python train.py --num_hidden_layers=12 --num_key_value_heads=5 --intermediate_size=1280 --norm="layernorm" --norm_place="pre" --norm_eps=1e-06 --rope_theta=10000.0 --warmup_steps=200 --decay_shape="sqrt" --train_tokens=1026000000 --max_steps=3914 --dataset="wikipedia_en"
Each number is 500 + 25 x the weight over the matrix's rms, rounded and kept within 0 to 999. Layers, rows and columns count from 0. Numbers have three digits each.

# up: layer 9 MLP up, 1280x320, rms 0.0875, rows 783-829, columns 128-191
# down: layer 9 MLP down (transposed), 1280x320, rms 0.0244, rows 783-828, columns 128-191
up783:492475504473507518498477485491490500514503515473496553489475511476479481504482432506497491529579512505493475568499503515522502498498474514537488489450519505492518518485523528561534512508526541
down783:543467474453470510488477498524509472497518510495460526494498456542521503527519550495499531489527498530491478491513481537535530535562543511511486493526490444505527471511470536453473512499531533
up784:468494534490502534480518485512541512540448487520547527518482510478530508507493494506485549498519522492506480500495549506524488501519489489502493509492494476497464507516506474485535539497454530
down784:520521487542520494515489468511467527516477508531490529503502494469491520534470539495536501515515489444495520467481499533505485486487492492491534524519516544496533478508522508499500474463503540
up785:501520493488476488453517516460487528511502497462515509505505485533510515516451476490526503487549488518533463458485502536506458486522484499528476524505542538501514486488497516473523506486500532
down785:479479523504478474472520476516503501525504484495531487475477504527486516501515544491434539511451500471473513485491487501533466509516509518467488491485488473510479541518525470513517538531528491
up786:496463511515533529542536502508501475506456473508533515526455486465516472528518500426518467488458530464528503518485504483460536510439508499473497510503520466497547537493480473526482499488522501
down786:527543518502523489516501479460513508515538541518475493507464530541467494494495468563526511495505551532513500519511492471495473481489492486519474472485506508511498485504498477504494462454477509
up787:482525532512478474520501562483451501496486506505469522477491464522537512516453492532496550534476517569516480543542464455514509466541492474512506511493515501495525511507499504515449485556532509
down787:519554513508472525474499501513515525490546518478456484504501503485504499549541470508489497481437539490487531529482486545528499495482467535509519479496515502475478485498531478511490488505519527
up788:506505564551484508505509522493527531462478428480513482472501449477484479480501528492518531465497527505517441488479467441470478513526505471476488554525508506481458461521558469513527517480523499
down788:492515479512510527478537487506518523518441530545533501508492573527479513517495529475487514507505481478519549498481478483514497484515493526498492480487475488541504546517556499528494478495479522
up789:533475489499471503491516510529528504494490506532515494467501517484458503479495524494507532517522457499511478476488555519462520522489478501533483460461477489532508458527510490497531490533485473
down789:438480518517514504494504494484452477513470483497488511481511469548559521499524505528493499509522555471535483531532471523543500473534539488492471505525482515527487552504474494513499508468499518
up790:494491484550530463515467489474498522536482498506537509473492507488455454502498488499494539537486496490563505506517514506540517492475537501537504474538515489521492479511536524521508525483464489
down790:502487510499506525504498509525489479489491459483519469513519464468481509518485519470491510478530491522473478536494476454502498520521496465495484476475512545475514483485510523475502457501525524
up791:443545512443505533564484460467517473478491484478485508502495496533526513492479533529491496490511506518500462518537489563472534490502521504499513528476544501508537487484499511508526467534470486
down791:507494459510527502465522484513463507534503510513490443463510454519462452465502474509481468530495494517472507497457453526512492510517540487529525541496510535494515520502562510542488490501463465
up792:462494551497477476508503477515503530478497492528485462481511478503537520485504530492518474482455509458456473478504478491499530474521490460482486470461518524542487529505507455493543490480490529
down792:518494486517468464511498502499488517539512498511498444506524473478491493534470508481483493461513524498485555501472463483502528463475478504517501564529496517477471524521470504511515526501526507
up793:499456512515505496507482498482503512519509458522448456469513442500530482460502464533472518521517517522545500482527531527508510489471532501492503502529445496520509490543505487520485507461478514
down793:483481490487560523493481447540471499488539476513513492474507505502538502543543501499500495493523478501483529471479523522483470448506476449505509489486506532487500516440487516468515525476488546
up794:464511511481525533514443476481501443525503510495493486481504493448500515505504477486453480542482519493498508500496504477485559436459509520510480498552505526507549501524457556486529471540529490
down794:531453517521504485478522507482495520504470509497508510517497470542506517514509492529503537471481490476443478470493509511508496555475515527504513511475514497478475449481501540503524501479506519
up795:517503522460505511513512489504485523530451487518493493460479486492529524502513512468481508499469493509524453536490474518509496492516511486476516498474543508487471478452486460480517475547547460
down795:493495450512479476500485439490544491515546495474515490495518473519519468495451442510507476480524519477469527479505517543475505469523500479522503518460493485489537523526531472480478471516482536
up796:575492509501507487507494486527509518519466524564524453484512511541500519527459514506479546469481482482496461493525472485508506467561527504523471501491465474492487470545493449530492495487526509
down796:494448477529504524530548471489479480463492514459476489527531517516485517507499465521462542534555483479499503526489472508507526559520495508468521431514497485518510483513472524467505544541514516
up797:527456504473477505455500515470422525465505494515442522485477551506502498512484532509469467500520496541475579530489490540531493546522517495520495514484478498469510554473444453467526446522490533
down797:512536483487493469481466530465562474517482493492475520516465512514532518509482504481495456516499499479461508499533484512489532512489551487506515487499546537526512491500458525479516509456496491
up798:476471513528495481478522454499491543525482476533531484503510518493485436484478509490506526497481538520529532480487487471490529473531490476527496564497472485487563564510506505542497469493487493
down798:481521488544517505513519525500534478472517515475505510495495521497492538481494543529480478505478447464497512517533470502496473538498515511478490487526462514501528451474519505457501521478481510
up799:508505515497508525492494496502509511550483477482460536495535489471481539496523484472495513516511552458484471451487556516507499513502492524479546503461489488520471469483521510485469512499502492
down799:504486489492497492486483475512538514537490500530458504488489501505589481510485533468521525517475492546550520519526480487497497471507491462528501552539509475462492532523501503493484517517497504
up800:511524460463512510521525481509485441481503510502470496445508474467514482453526542461463505492497503488504504532520518538512512478472509442482509491525547495464531499494499471586486453501473482
down800:493564465497482523522493476553469509515519480446464494469467526494508473508479494496499526491480493501477480541512515494518459494523492522523484508546484510524503469486479496495529474516470467
up801:524552524534447491545520502503534475536466488438477521478532494517492487477452548449530497501523473480469500500512494519477514508542491469517541474425523483450486525476533528543537513545472518
down801:518504506495470543479476507509496482518473505521489480495445471498482451501535475499471551535512542525470517513475482482499523511457476519515537505507506485455432507511483513511480470503470517
up802:498492531479494510500448547511485497525492497493504495510507479530502480491511462496499513531497433521525523493462473474497494539531513535493514495495457514545521505473499489509530503471505426
down802:482554512561558463486509511530521480484533547480507508510513498472511506535535485527490530495499487477503460509483502515507496496483497519476526497502509496476489511494529489509524536465495481
up803:475486494519509520506527524513520484490500516487524508491482480490446469519489527508516499496517490503494501510486486496523518484541505484487502488482545524513541546541517485482539517466528473
down803:489493459488532473512488461501481489496474463484529512520488500516529480509536474500502475501495512516448515475531482475500484537474534480502497481515532473513547532474521511494520496510518500
up804:521482488461543458519503506525538462481470481506513497514518538508509511529470518471493516519473492508517502488457506545495471504509504521539460494488481514510518507518493467527488506456506478
down804:520548453530436506469537523439501519479482478548508485479522469514483493519481485518509522464531521492550522511518464511500526526527516499515505485507501492513546488509453515454495510524538508
up805:531518498528503495433511473437482482491472516517515511468508527505471497488501531487510488499512489506474497524484481540485516515516524472524550491543514496483478509536440474539467508481509533
down805:499495463477535479453518524507548488467506474499541528459526529489483453503513526514506495502481491477512463504499515508490462512474505457517480488472526476480455508490538479500484505505501482
up806:512497535513499470514500459475520486534508494505506495470463523468503485522513512479518535521553489469467495498486480561517505471516517474493500496500486506518504502486473494540500461484525468
down806:488500505492515559528505492520488490486476494532498496496515500474525525505526516502490474504457540495529506513465460501521484507507512516507491494517559496514527535488487472490507462500457479
up807:501522518481521495498528470533475476529472525469481499478462503472489508527525494499516510478475530514498508447467555515536481529516537493517514492508471480482503473459483494473519483495537530
down807:525468543494474518526476485515486458497501513569506482493500495472463476529500535475552531464502505549478481467501515511495495521498535472484523480510461484501524526528440523518482471511487516
up808:468448496471457512474494480490525482509480504484496485497507517464510507490516476481489480518468508557486434522484506529516505514493483485486573525502515518528490505499496490502538497483495509
down808:521479497497482452526553515503502517489468519516521527525497491516502508554476496465482484508467485491518526523520504445488503531475501467503494511489523524512475511483484485470489482485523487
up809:495515480467506520506507497519527521528447446516523485487495489519511506503526504520468467454565503517492527494488538533454477530481555560451545511467457522510470520517521486508484461523489478
down809:492484521553546523524482500490456494536498504480480526484512487468459531531487539516558523515469484502511489502499489497501505490520480484511507560537465511496527470518452508492506529477492467
up810:490467524524504493498537474489494513496526507461510509491496499527538484516558470514528467511481532500525497485516475515517502510536478471489456502512521507466515541525540547464463477495571530
down810:538450502507485478512484512442518470477475482457453487505498462504524541491539472474464436523513515458524510506529488518499507511473507528507540526478462509476483477491548484522496509494480479
up811:470481516482493475517510437461489506471530527519464476496499474527531509486539517521499507514493491492501444514457510482514429507494491536512480488477545510511492523521551484503526521501503524
down811:515540494470476479504502462548499514513541547491543530527501516511542498502504492484503504540463489494426487521475525465523494511470447487502546495540525503461490497502505533499488529529462500
up812:482508502504533473487506517477451484535537479475490487475512508532504445472496513507504532501460454513553510487490506525535497472509486472531494438475500475490488459530549488486452490534479490
down812:530495504512455504509495487511544467487528485508498487535513494471474550481467489473520498470493512500511449497498513488493484513516485566507482526540510519490527544457515520476515488504517508
up813:505519471490496481493523508512485546484486519507496480512519513476510491513509505511442496526490525477483515534513509549491473450493519496485445553484532472527560492502543528482503519529491494
down813:450490556493497499523525508458515486455509512491520541518513486498468567468537493501533469529518484524520498462504511521537532512462469491535510514503482554493495509482488502517503520483530487
up814:487466494494510485546533488495530504512478487489479498530488498505522493523506479560510507510521482509560511477497547518465475552479558453486515546475514489481524491500486547508531488470509500
down814:482489495534527510505497488529525509534523489499493500508500501517496480506505492499528489498456522488497509484518471531534506508480487495553503496500505465510498512521455527479477493524503531
up815:502488402518461520502444466523501488536495517479519505535534537513522474468485483490561478521481517517525514459533496538497489471483560442502487526453526493538511486537503510504494506540539522
down815:503547487503462522463483501501484566506472483499479501498489507484493487511503518490467502525484445524457524487498438464495487537493522480479523512518511492503478507461575443480542482542496492
up816:495466507491525535452477476549490488505499530484487503492515503524485527443498517501501530543470466463551482528469511573508467477423514479522524475473555522492465517516480515511489520481531512
down816:501494483512454487499511504508514522524549472484474499519492510506482496482509485458494494521504521536518530504493523440521526499455462520519472488518516524454469501530530493521483518534531544
up817:462519500514503509498476512505518446505503524531504497511472460493517506479533506553517463530531509550475465481466511532498501494468473531487514482484485526472493473537433487543485465493516552
down817:531464473545501485502446466531533509529530491500489489493546509529481511543505498502503527489502517517482515497488496452516460503478494487498532500517511459512516488491486546493500517510518471
up818:503459531488481520512506494501514480515503548476471460494530510463470547484494548524454526495511503526514517512483469509473473520540487491517474478484489492495460515495490529500535515511489481
down818:521535519509473485487507475485497466491489510537566473504471511512532489518453456491519474517542482489476486499505499524490477440497481456477524495474485512559529480509454515494541500522523490
up819:481516467471497525484510472472520448543503501524519494490487532458500524510488503460469450494493518495476532478506520513469497438510481518503499491423537514506546496476525516448478466490522474
down819:509503497460495497493544503473496501483568491501455500498510502520525492476479478485495482505486492489511491508496516484459536512565464493489494483503516506480540506539519467483482486486504461
up820:507487480483514499536496470500548472463461508510511477511464506519498518481512504514509491506517512524457486482513517524501470550508478461524487480491485513497465516471472481546501500489480528
down820:503499525499492519473488517509527517516468528560485516532519509482534501485541457494510497539503529499495542511480500521514502456510544504476476528501492482505469488473548466476557496523483497
up821:512504497514535509477490525492498504449516487535559511470516476487526530464521532554550553536501481499523477490503452493486474539570436504520497509519496488492484481482480459541496513503526475
down821:505519465524491475510509486490504481490487528535513515543453492500497492520507530526506536504502537514520526462496538535503492487484525469483501501505459520493515454501492497450507464475477493
up822:546542502524525507495527500524529534497500462508445529500524497512466455535527460456474527491529486497500497518539495498498466553504513506466519496522510491488468522481535475511464505526479503
down822:504482524494494487494494510466490499492459521493506480511513532478523501529474517472508551531448534496453516488478504495519501536472503433501475458512498507472474499526475476520497505489484485
up823:522497495490465499498459486471532456474503489495517548526490481487502486499517485483529531517551498487507463516529473520540529531524535503497508448484509492461487506509549544503469507568480477
down823:523552538506552501511499492555491484477502500533449455537503460499483461494504531500478515500496480492548504523492481492476513487491541451478518515518535472523494457485503515515480503486480512
up824:523521482480527477502489519475533511494529520484497557500516494499507511536534489479518525487530501471496486497491473531517541512503505516429492483527517509504471505500512505504508470550550472
down824:438525491528501513502464480492482525500494501507560469511499536475507507472520502530473524484480515476515505477536511519492477439502525475474491509496531554456553504508554503471529457497517526
up825:494477508526482482470507468531482503547519444475482491495460500434448507491511503550477501530455508591485503509482460493508534533509512476566469501527501467464489520459550500527516525492475566
down825:485505517480507505517447521471524472493437500497523494498519517504496530499487531436511499548514474489610554475560521531521476469502516463519516502451502518486502493457508525538489532533472461
up826:475540460503483536522510504521495549537496491496497493490501511456466498471492511501478525519514479521527491484447485499510503505498517489451512503485490504507512528486484498514504492502499513
down826:497493500507469535495513494517481529453472517482520505528559540468515500542495512465448480499529537500488502506491490477529505508550493484492468529518514492490540522510496520523488467478470490
up827:499499485527450542520485492547526481466497511496492538510462488473494505470517515535496508512479495507524506510550477508514479489545469474497467520488478503429451497531516524519558469490463511
down827:486503510498498468513436513460464473500527451495482531483455521542484486515507522457507517490510533515468462478543521498470465469520545496479522483471504471514472459513553519509529434493477465
up828:496483487517513518492513512462493521506492487513488478497505496493491508502518484488484503517578508485500507508535489469529503455540487514459492533479537504544509481558501482511487472528520470
down828:489465525492540495498485499497538483522532552521518531469516560506502511487495546467470555538526505444534511473499539487482500511491498505493533532512519486477518564458494537491480496497449521
up829:487497498429479535443511495493441486491517453495495515501495482544507509457517508557502522538510520520482553451474455548505506492487525514512498543480487494493505514487490498486460458488504458